From a checkpoint of a small transformer trained on Wikipedia: width 896.
Each number is 128 + 32 x the weight over its row's rms, rounded and kept within 0 to 255. Layers, rows and columns count from 0. Numbers have three digits each. The size before them is the row's rms in percent of the matrix's.

# layer 4 attention query, 896x896, rms 0.0566, rows 322-350, columns 448-671
100:142069110156186114086211125176189092117121179158150123075083178128133128110123131075135113089159145050170162142101100115145121108149141092193146147115124185138096076104170112143146154134154135169116136139149131145139091207101114126143088160142095099116130207103124161121142137079119155080133157161134127097152124072119156145110119071150102135148139128193109094101140171120158134134195196142154115148105145165116153121142113157168114164195097186139172182154168118085113078162158214153122050137092115103031193138095143155132118112120115149107091084120166106127116125145086214170166076137090163135163144115086110172135155142142087161191189142120176134109077131166132090149110
102:106110138084058134148122161128013207116082152139135111112113152059175116163156092109132135069093114088108145083151104182097109175122127101129119110133099135165123118162133095159124144149115088149158145146134135114134108117086130069143097123126115112160148159174169124089160136160164126130106096135121127154190110144068149098072126186102105149096098131137092094060139130128122153147188157156082166111123102186189082142115138117147139099154079131134083152113125100118058111088160099126128108106130092131107130174138069114194153123114120136138128151139128086118100143082197145190114183115141129141082155127157107113074138198154142160216069102086094125164131089072116170074098
100:095117148150127132152084102188191127134165135134116087163112139143129121100122090139114146137151153106132072133174128125131129139152137178138076138117169136110128066118149090137167136084079115128149085158111115096103145109100152152125166134110098132101123137084186141120179131132120097066108152166108122080110146079127104136121116195089158165138147127089152157154135200150016196132130068128078138109140085168084123128146175141102119136146128165125169092173135097146173107155173114134082084110142149128105151128102151183133076135153127118107132139116142122107092120129075096048183202176137074113150110102160134115165107101148181138169121123143143106037157121109110086135158
099:112133126130210173100150106153096091080111191160158167129173135101159136165114089136155110084143139038140101083143126132155162122209171186037156160084131122115093129099147079133195159120117144183118086090111136178091090093152120160134054114148092155158134120119181075153120072185102112105085116181166136171139130128121198106114070116098133079083146103159174032121092089127126113055106164100128080133097139107176137117108199124126131167141157147188125147186177133136138101135056111129100132142163136085148147123126155120134130155158229091128087106109174183136133171132124140095152107227124083107144161195157135155111194087034127133131131155165137129113094145115115104154146
102:146162078132105149123161118204081061124119155131084117078094107128178164147148106113131174159168113143088112153113160102088167139137113124143132116156117199180188121033119158121169178128076129131151157148159176135122127152208182102119070171185177139114122101103145121184116110147114060187113086100125145092146108153114121053132153117149150087137142159140121158156109107173177119056079133084096060130105092112105138165068143087062166079109118075117134113122095119101122163132097142143125039125143091139163153091150149185141134092115141118124096077133190116163101100191151081120122116107104167078094150142113144102123150132140130107135103063134087166160124090135149131122102
100:180153118102160111132124152135192177156117146137138079137169127121156137144098168120155141073174134138095061098093086120045089093195161150154153196131139140125178106122137112141129085092184164059124113196108146122085109198104141121120130104079119121163130156180031143148124177130095104150111160145122176135136091125118100171167138148151169156135089159150112149106122092084156091139119102147118121147104099175186107150132137106107128093115135118106124162120151152166155091106145106145114172195214118176118142173111121132096072098149153126091086153121108149103114161122140121141104098142182089084159159139143143118149131117141173054175139166137103135108101145111185122093195
103:161138154108127136128133134128066168087092123136139102054173134020135168164140085159159157105119138094164108160176087153085136096104194130122129132144112081139168165148116103158111060203134115141115108136122113072130120171206138070126141121153136109104123118189149128119210169129117099133147097162174130132148092113117077129062131126120155070098132140138182106105191161120149138110145083151102143106123132132115143118143116108138126189098121138116145104148135061145099185109134128079060095165082092162147161158151169116090154127139056154136097094137109170098089078073144119133143145139142105092075109109126136126149127208125065159168096159090109159118106150149172121130128
103:140103180085102143135139144173116198161132172150117140093155168051122120144121153150071123123116087125140114135120130056114138182077173187125094165104147204132151140157139120143129066100116094146151116129142132144150150070123099124142159174232115059123119140148115175108121087105125147045104099132073175123127155183165137079107090126189131130139087197090164163159151081110120112132117126102094115081175127117091147133116166091186087137144137185123081154141128113095101147099147133120137123125080163161119109140134167090099144142093094171112214122123148105097163137180085116123120141102091131209127109164143135127156129150145140156126168096096121090169143104082128124125092
101:118145119146129122164175145093151125146142118051168165078163122157088076148128179082102141133128174144153187130014070192065141124155127112098124132135170122126164103166102111084106089115172128095149170140065136136120076099148107116114120179167048087037080139150153144129151076180124138135113162149180129111137200213176134140133105123082073083103162083146163138115135094152129135125162117151132128096174114120115123124149185113072141150098122055097122095078145144071118157146134167085179125111143123139083103154154128101159121141150091122073100125146188103071122102151112126079073164104107146190099121157145168144130055209082145100101147123180180104167172156165115178151085
097:142075156151179153065160159131117145174171133073170156109051078130161125114123098107127121129066131072173188116118096099159081177137089186095086096127161098133140107142126215090116157158108157126089167186104168135112120078178135109208143097110093114180133097146141109086105131142149145084112036097153150126132145127151168134121120152143186152045146157134168134104129091105133034157085135191132099161136142058084179151099093142099105144169101170174123139104138076143131072138060121130105152101145130127070100083123121136138178166146176165092112117148142123107065119171054147134208091116120145161097094170087111082076117113203105114074105140140075098151140087204141135106146
098:141085138148121115068137140102079152118145138101167093127090143107124179173174123144176144139077129133125095077109107146195102117182101134203049094226127143108093118092120135119140122131142179107144127130122220142147164147207133133105145174069163119138175149193151120154089166053082180120106141160123144183082102121131086168139070075107134106219173118138131126112118145123135132137167070059150137142053100122163168122121124129124091183187092141108120130098080098117095097152109092131184125164168109118115133123220140059166145143129100136147112156116158138190157170098120129088106117149074064131135097086160178095106130133188132090105141186125167149132115084195136129183136
101:138120139120091172068085103124120116117191158138116193082126041123115097155060083108113085106147109114149130147126147108104145131181137142087118082128135117138169098199134057131151121090079080126139180096153110085121140057136128107240141151160133093108175128139152109119152129139102166151069157147147122137122158162182130166202181038176135093124149103098112127133145122116157195152089231145105145102107115160155109111111136151110133103154137149182096142119176102117181144082121165140137099154105142113127051145137125158131136112173107166162158156175131132103194119137120120154106113078131138114131148109183136102125138153118109148096111092137145066096123141174104080132084
097:111095113118145168152080131114099107170107149141185063129147131092108140119124119167130114123133136116109174156169159127128183106176112129137144123114170130105142116167098079081193112140144154134165134145128106132173096078125127097109115143073136173105162104125160086096057123049083147172134143109179213159123104121179110138085098202117113153126182107165163156161180101118076110126119163181183129153116092134144089075148146066092073142137121128080153024144122146103081111122110158102137128083126101138110135146124083154078138143199172101168128147092129123123080146159131167113122170119107117085135200118047087108092162104159151160130087067177110160111090182086141158100124
096:090111083095129110093106122115168171109115190050080063069129202176086113170119093138136134143156141136144143126114090141132094091115144128133125140114146161159114068135145141133146143110112135158142098138189125136111071173120130106150131158179090111106154091139105147175156129070151127110095125096160140154105130114151094155181137065126105123106132168084102181147100140104152135077100159091163160119149151118148100101083107140146232135116145110170150134126131109134102137120103101065198092149093086132212072097111135120135107116073183130099143100096113144153121130119127042134151139118154119117159126084125092200186143141190113065115186099123110106099137113148132154126179
095:116123119096176071032125152124155114171091169176154152087106100140102116122122143107151140071153143136091172144115140144129016158158092155192132133123087107228124144172159109142130146116132135092201069112090109102162122110146126126115139171140114093184110075104125105077156111114109153155137132084131116141117117088094161074122124128185110071114087113119163210108081111132104105144105144143097195191063159103145179117104083148140090083085107191189127103143076129108083136158133141107126117125063172178113122163168112092099164142131121095177079174112163102092181128140166114137157137131145075141139155175163052121127101118150089156127164103133114150140108165079179107139122
098:065134062146147098064114101110110137125126180056156143118128148164144135094084136082078100144134115143139133139132180120113102159085111173082095202068124128084072088175093114091072119143135116097173099147156162077109167139154111104083094121111117099142115163148114108148144164132069203074133095137146133136144128093182098134163182073141134098100168098121166152154165137128181104120079173122137073126128113161114143063183125180126129159131194081080095102157111188194139126148078098090148160134136110126107092134143125122149166162102147146120107126146068083163153074103104122134138119143103140090081092172146125158081145093110116203092122112119178118163146093158098113090157
096:118141138104167203129098169140102121162113088134110146124107087126105086126166058111146108156164150093155161108117088070109152076145164110123099108076185107162101101187164179151108198123118126128102118163204112119045120092106149138173159095120113105065118136120111141135151111100216091074167140105097132135113125119063112113142105175127134146182121163145085161121152052135113106171157139123190085128085114100072133105147198139164115120132112120153057141081142110163151107108141200115177112097136105127164061121154166116140076144148148093175109186147063079171141148102214152161156077146121146148152126083133096137137169154144111142095129148118140133136143173134092172109171
098:178161125083146077152061083189145100121143112120150147111179083186112051094137136018177152169140120152177112079119150119098114204106171137181138213170084184110174138126118112128171095119124118131188100119112137087104137129167124106083132121198087182149139130144094108062156120137120044127157169117148113134108184079162080067105085162094123167117223061145117138140152216131126163151105103207139096150101075092168172126110163087070185114142135061197139173085139136142135108183160159157085117140114130146114136163099161139150101121099107113157118142109151129123104115108115088104094104120148069138136151109094126074149134140152103122132094160074165142156100130156146143114114
095:158049153136146103122147123080133176200186122169120136106067094141172187144077164138142083103124131187076130085088094111116093152103210084084169119161122215117109143129071071079115215127140153119131170165153081149211156104142157208136146124091138188162175128117083101134160116112139083082174095137127145139083093116112183083064146066121119149106187095158159106169140095083131089080146153122113118087113116066107128175148132158175180131114127166095118148165148118192123099151071096165088161175141128124089111133155112198119168172158153182102080114194152118133132137119091200114135101092130119073016120141135153159183108107156146076099062159118134096085155061178119153099142
103:078186092070189153106071115132099097128137154118139211095152110096103138174112146082055111118108090167191114086092111102060103120100092074142032156056145113149083190097070094118151057175146126092112094151142139122155137205069154123077119146103125085135137138160081131139078109149088090132128159101105098119159109059112141101126115066140102062159133080110077173101095126086172139145195157110160174097064143070180193138113161162160168183181082145087164198104109081171137179126175107117067181069178164152100142119098113089101118184130098133134101153124133150117113116140185123126172134178126132136074127123187096143126113134137152120153073144138117166126112091150142103105142
100:110116172125126158120139157165172157186115128099084127145072161207045154115146145098166117171135113125091075170126107148118149128119131220122108114123135122091131124086142106115152146117132141124161132195128101184165104123105129112167149176201106120119107133123103137114111031082173137136123117182120181186121089089134113107049194138132165146118180206139118107115108124096142130154065133181132135133089149081130073089104127099151111142201169094132185207148126080161169085181114155127090127115088133071156126113130092221146173118157150108125067148149146090120106166110102132156110143129148129119089142112095176162195141186147160128111117110125153112163155080119122106149117
100:148133066150091129103109139173086140067155095150129180143127120106142129064123167143101100087096170129069129130141165172174194119123174125169148118189153091134185121114172181173085103150106193093182161139102107130135153144127103173107084115144100149177126145119139149051151128145103128136136132152138096067105138118099137165100053159142129139176147101089122127136093071127090156137126108186179146055115115060122126103079180087176109138190144134080104157169183155059156099083155120098162078097118155109106143108116099127119063114129121102121151113089120156081139073136162162172106162122093067093125075131119066117140102110143160168108169161149120169101166076074119081122087
097:115135135193118187156134095178152133133100156127091122067118077135211094159130122171114135145139191080176138108108093130132082140146102101074132159157091131165143111160112123133090135078138146174165180151123195124140120151108084101121130181203202157154087093190133096147096121137117103119133142104160115082145087174182138120159148080163158114143117176083168163158131169101161094128140155127122137135083120123083110168106096085070142087124136122138112116087107184126149142140116123080113077130172089070137137089114161118103157128090111116147149077119130085143084166159044137117119163123115124145132091115155156170148078118154158154129129172131191150114179160159110130156078
098:160139142126155088161055124059116147160058147082121082170127122129134112121133113092174203100106104090140140094108129112133127122144150175155191098079148138115112180121158121125088118139146132110081070111162120135143131073142109114104087133134109174142097103091138094092157111076114138096151136182103119123079145140142129086112117105156141101135144143093088143058132136064117158173127112114177130102168073147117121102157172080130079114086114136149136117132133151176148082112157147076107154089111084126132163118161185107153140138130156146076120129130187089147093121122131129112122094131115158166103157145110092124162149189201117138175097122139092165157158132153062131079120
101:109124119149130081143107136134146080103142092151145131140121075142214122168072154179140152130158143104087075119093104103163164143120152176169136130114204144078101100085125122179127076141131134093131099154090154126181134142099096137074172108127182169078130143084164151122104087182100110173151152135158182153175142090072121156120149103200120133071151117114174133130099092096154118119085104160207109140121098146129102127177120096146131150127133216161096098166149135145137161148129113179142135125104083169092174118114145118099135138098153151131118097149101106097169111086148135152141216161135056094122118129129161157137126126222177134112149083173129184136071107152081067136125
097:066128058173047122136094146143061147122115125156115109118075072097099071133186102118124121124115152064092210144115150205109088114106133162183151120174138157077118142109077140157150113140121073076125150149180149137141180035125127122169144120102111141084094092062164152099074122113174118090131141070168131153124182071061134081140145111149095161192075139146166124069137071168081115169059131102193156098145137140130092098138175126076139175140088079170132072093090124149107151132094088139137139133138098106185134142140115167151124131123146140116126174140128127163124134082070136068161101098166146098203169126124121107217159106149091121158126094104136141063110148077096148170132
097:145139133133137138118211037182118097131142097084143137171122115117185134110095146163144126124137115128172080093097186132169165089122140115072097150175118121113101123082107165141112157122166076113136176162113113145138143121032124128180138058118131104112124130158116095128130168122159166101199110135143153154061136133141162094091182043145165160081170120191124196108123114075158094124109106112095158025124146152105131120065132224112193094051173135132162144158130083168124104161108133132112142078152128149140126160110142111117105139116098110141147101132172098119101102126139148170179126090134099172100130124145136125178077163178113178120152159097118125122196122176172112145085
095:147058110063173201069111086156121078114116150144139081122078117147075140160114157149122156110090149147194156109083132129061178156134118090074115130114183128188166041112103106113094134185097119081106127097093108123249161135139082139142127089132126204210094190143056153159062151178086170144123093116100062137124131183140114130134013088168151161141154114169146170055148159133162107081151143111072154122115081121153155139070145155175142098100117172132129141114096145090117165149120062164161113128129147083154101118100081115104104144133140136127130113100049177117101147100127100104177129120177122062144151147116157158143127137128171168124177150149125120129175145180142100139165
099:133056083155119209150085110131095137132071148148125120181145106152123155167088180120125139074149143108083189140170102101092141117133175168140134181145113121091141115137141162119099144118167166187126124108121108145143112191129141097119105126135119101150106139129090164084122153129131129079163165160138141119102109125066174149103152094053114097090108146219125068141086148081134095113140146120190150176139120127085184145156165147145084154138130140036130178046107140094117174167159186132142090194140134155097189071140105168131079120173092120150132086150169115086107112144088120124123144113103097038110173163126123074144130113156147094137135118093123147063127146072135147118100